Part of a small language model's weights: 19 layers, untied embeddings.
Each number is 500 + 25 x the weight over its row's rms, rounded and kept within 0 to 999. Layers, rows and columns count from 0. Numbers have three digits each. The size before them is the row's rms in percent of the matrix's.

# layer 7 MLP gate, 320x128, rms 0.0627, rows 89-103, columns 64-127
099:519489481464455508512508496521447490474516479524488493515458476523493473499496493454475526498499543518515479526523516533479502527500545502481488491484469453500524492543473506536514459526504527
107:535457485527496483497517480464555487505502510518495494479488528519527499511501510550468530521537533519511507464510490491551544504496506493520497520464456509526506497504502540500462523493490476
105:504550526506515478496507500529486523535485416494478491485491476476465477492508515463474521500502509530505497495513490559511506524517532544502480533486481540529523527487481510492473515485501531
101:481547519520500534531487527499538493463498466477511537479477492479480495460509507499516479483497522498510540529513485513475497465453541489458542474456501536509485447519484514557521474463502492
088:527488456512501529473495498467553458499523513527520533478496465481496520502509562514462505507449479492496500479500509530522521509523513526539462551502522461472493468526495484488497502519459516
119:522456475488494532528475489439495473513502444545474467501469519524495473520497526502508528487514497517492465514530527490495490486480519525543529509514523490504455503483485506513481498489530545
091:507506506530521539505535538481499452453470470482510505528515446517537511468514485484519518479529478522502484512495470499532533488518481445506440524466504484501533458488536505531529500485477459
106:508473487513487458531516513478490495502496478481499465497501487526483478522533528529512510510449480482527485503493530495490451525473481508545488498517574515515534495449484517466517492492501526
098:525490510550511502536493504505510521529495520459531529547497509478494503473511473524543546525533449508508546460505520491466524500496480471490504491505493492504491469535478475499497541492482550
107:529508483510490479511488518524484510507539471474494521503489464488493488559461503505505471485492501466496490518485468494465494459526498572524506494487526468515489471468472541539507501520496533
098:495485500509543512537535508476512524473535490522480532483526475541523488505561537457485484537502497502462517456532493539509541503526467486510486493536488492505493476505446505516517467425550530
094:486516515463536486518449524507524503527506486478515469507502498498492482517446525533484524494506487484476508543487509517532548474491505506485501496502482469498520478506507493522509480534502534
116:519451505501522521509516492478502484500473526491523507485541508495472496514508500551516524493527504523499512515456489479537456504493487497531474455539486499524462490462500561552512486489501501
092:529523526470489463566523490503501509546489531514502484482512520473447488481487433501491518490484528478461526482529510517482485489498528528515485475519441533508508501487533469513497491480507534
096:547533517522520488450478489487512544544462508504446515520495526507493539476519516506497479483500482495520514484505540453524465501476483483485491518513501530489483529512492479518493444483506539
# layer 7 MLP up, 320x128, rms 0.0627, rows 89-102, columns 64-127
106:524475510524490500461448532539469491514494524499472560479466535524478498502457491500508501547446500497494496551442528529522487465473503503482514510469486486493499510490504484497517520517520479
108:507478475497516538468520496497524459491503462488467484504505520481487514476528496492517545543501474514494537510502468514554526476459470484500467478508492519461506503539470470477501476470448481
100:525538526500489504497485505524476503520500529508501463551507498533498488484498491494508513458540512508532537469516475453508520528507518452519485494484512520474520490550467511501516521450512466
101:505491495488520474469492462519457521525488501526479508464530501512518520510468530490470532506493517488540476494505516489556479583545491512500493533509472460492508522517538522475485543468490473
086:401503476494515495520478523551511497504441496514483466479499500522477522511543486474457507540512498495559474490495538512488488505503482482513502511520486509509505449515521541516499488519516473
109:469474516524487539515448485462521494503467454513490512489504521520521491524483523446531506511489527492490466516520504529470524513479524493514445497504480531464508543470549510486506494484508515
099:492501502496492462525500500532495479487483521540516466524511472453460466548498498512529489499509490536506478501529528473526501473500488492513482526509481503496515484511502508502493480551463506
101:496522490509460496529489494521478499519508531509508550462458496505482541490459507558471523488482466514492530476516544514510499490495550488472464469524501485482530440521547474546528507518534484
100:514479456567527500517488489463504528527490516509479518519498503453502477483512478500516515475485439503516518481520515451472517504509483485518523499549497494476518481516494490489510508452501544
107:448496472520511457496494482494496489493529504488471494495500521537502550544489525482527475502516512531469505498512557478475455509470522519505502514501543512531547522551493431500459476500490485
096:512495524483492491521503534503517513451541473486543465476518516480504489510492517500482518484504516528481538498457523432512499517532533530499444472509474495498486483530485546507519521485485506
091:523501545528517449540533527472503528491504547469487516493454483471530519497500458506513458512488469494510535509560486499499494489514519464509539474477498531538500545486489524522521475452505500
113:520525499534484464500524500524552494540512544497562497511487521501499506470516484495490505507460528490469479501520479456472487554494510509477540519493491508497502524470502539512429541489454488
094:503467496514515450518507487500507500567543524530472486504475507486471475527491482519489492497494529490534543523490497507517538531544483543520489488503471448480544514465513475487468504505492500
# layer 7 MLP down (transposed), 320x128, rms 0.0627, rows 89-102, columns 64-127
105:513475491505498467492472503504458535508496516482487487498569506475480483531510481506524456482476482505471532468487492488500502492527426505516505482506536526527514468452530434431496519469452512
098:459509524515489472564457511502499510496486427534541474513541522485516493538477487478499486474531499492510536512507522487452449543543505492504472513497500516521460496523488464509550461514513508
102:505511459490495501530527541504499478506480474466484500488491519468501488514466531471464531486548528493509500520505487570521465489484545501501448530504489493492535514503523488530533468503495496
097:491497468502509455503517474471526492511490524526500490514553468522472503519507518525464544518494472514502507522514496478521514487558470517494503529490473465500510536476519541506532517497520450
092:467466494519473483452510522479524504472547483481483499460485465508515516545481496521472476531533488466485499508516496501474495514489505529501526518530487474483509491526466490527478493521474507
102:510474517517465506503526486474491461510504510566463476499498539516542495501517484444476559547499535484528490503496492514536469488519506486526521544501487522504477507516461519501473503488522471
094:530543460490524485478485516485499469527523481516512544511508516542504517477429499498485551513516484490451540448484496497484501481469508474473540468526523493521499500534494521505496487544526487
100:492491533513477503476512485483466500477484497480502504495487521509474474528547512523499501470547493495462517535492527490444476536446526506498509484472538531531453500497484502461498489460509495
096:461493461506459469508512462478526487514515515531511479493512523499510516518464469565441473470567512468492532460503467515536518471468486511495549497473506489505518482479511486456503516472487486
108:484522488505488478520512497524525483497518497471464517542503483521473538554484501507526483489482493484514518532524502535466484520481505573493510490508495512523506508509472522479502469477486518
094:507521485516498524516485502501484498550467510487485492563458489497491489469486488545539485516488486498474503525514498516532519510508459498488496509499502486485539523496536496477477473538456517
092:511524550506463512516527519479499539498504537501538524496517495489468510529498486496525541537501475482519523558518482518475533511479490517464534515513464495504510526502473549500557482499524504
108:502460463547509458497535514492482466536534500482521481487506483468488526498533516545497486548459496495502484463484496482465519503542500477491549516460495498477497538511472498500502552431486498
098:497497483520554514509464530538486490500543489465515505554469480476555483509518529477486504513509498506510489533489500502536508468513500504492515506475521481486476495461542538462505490520503477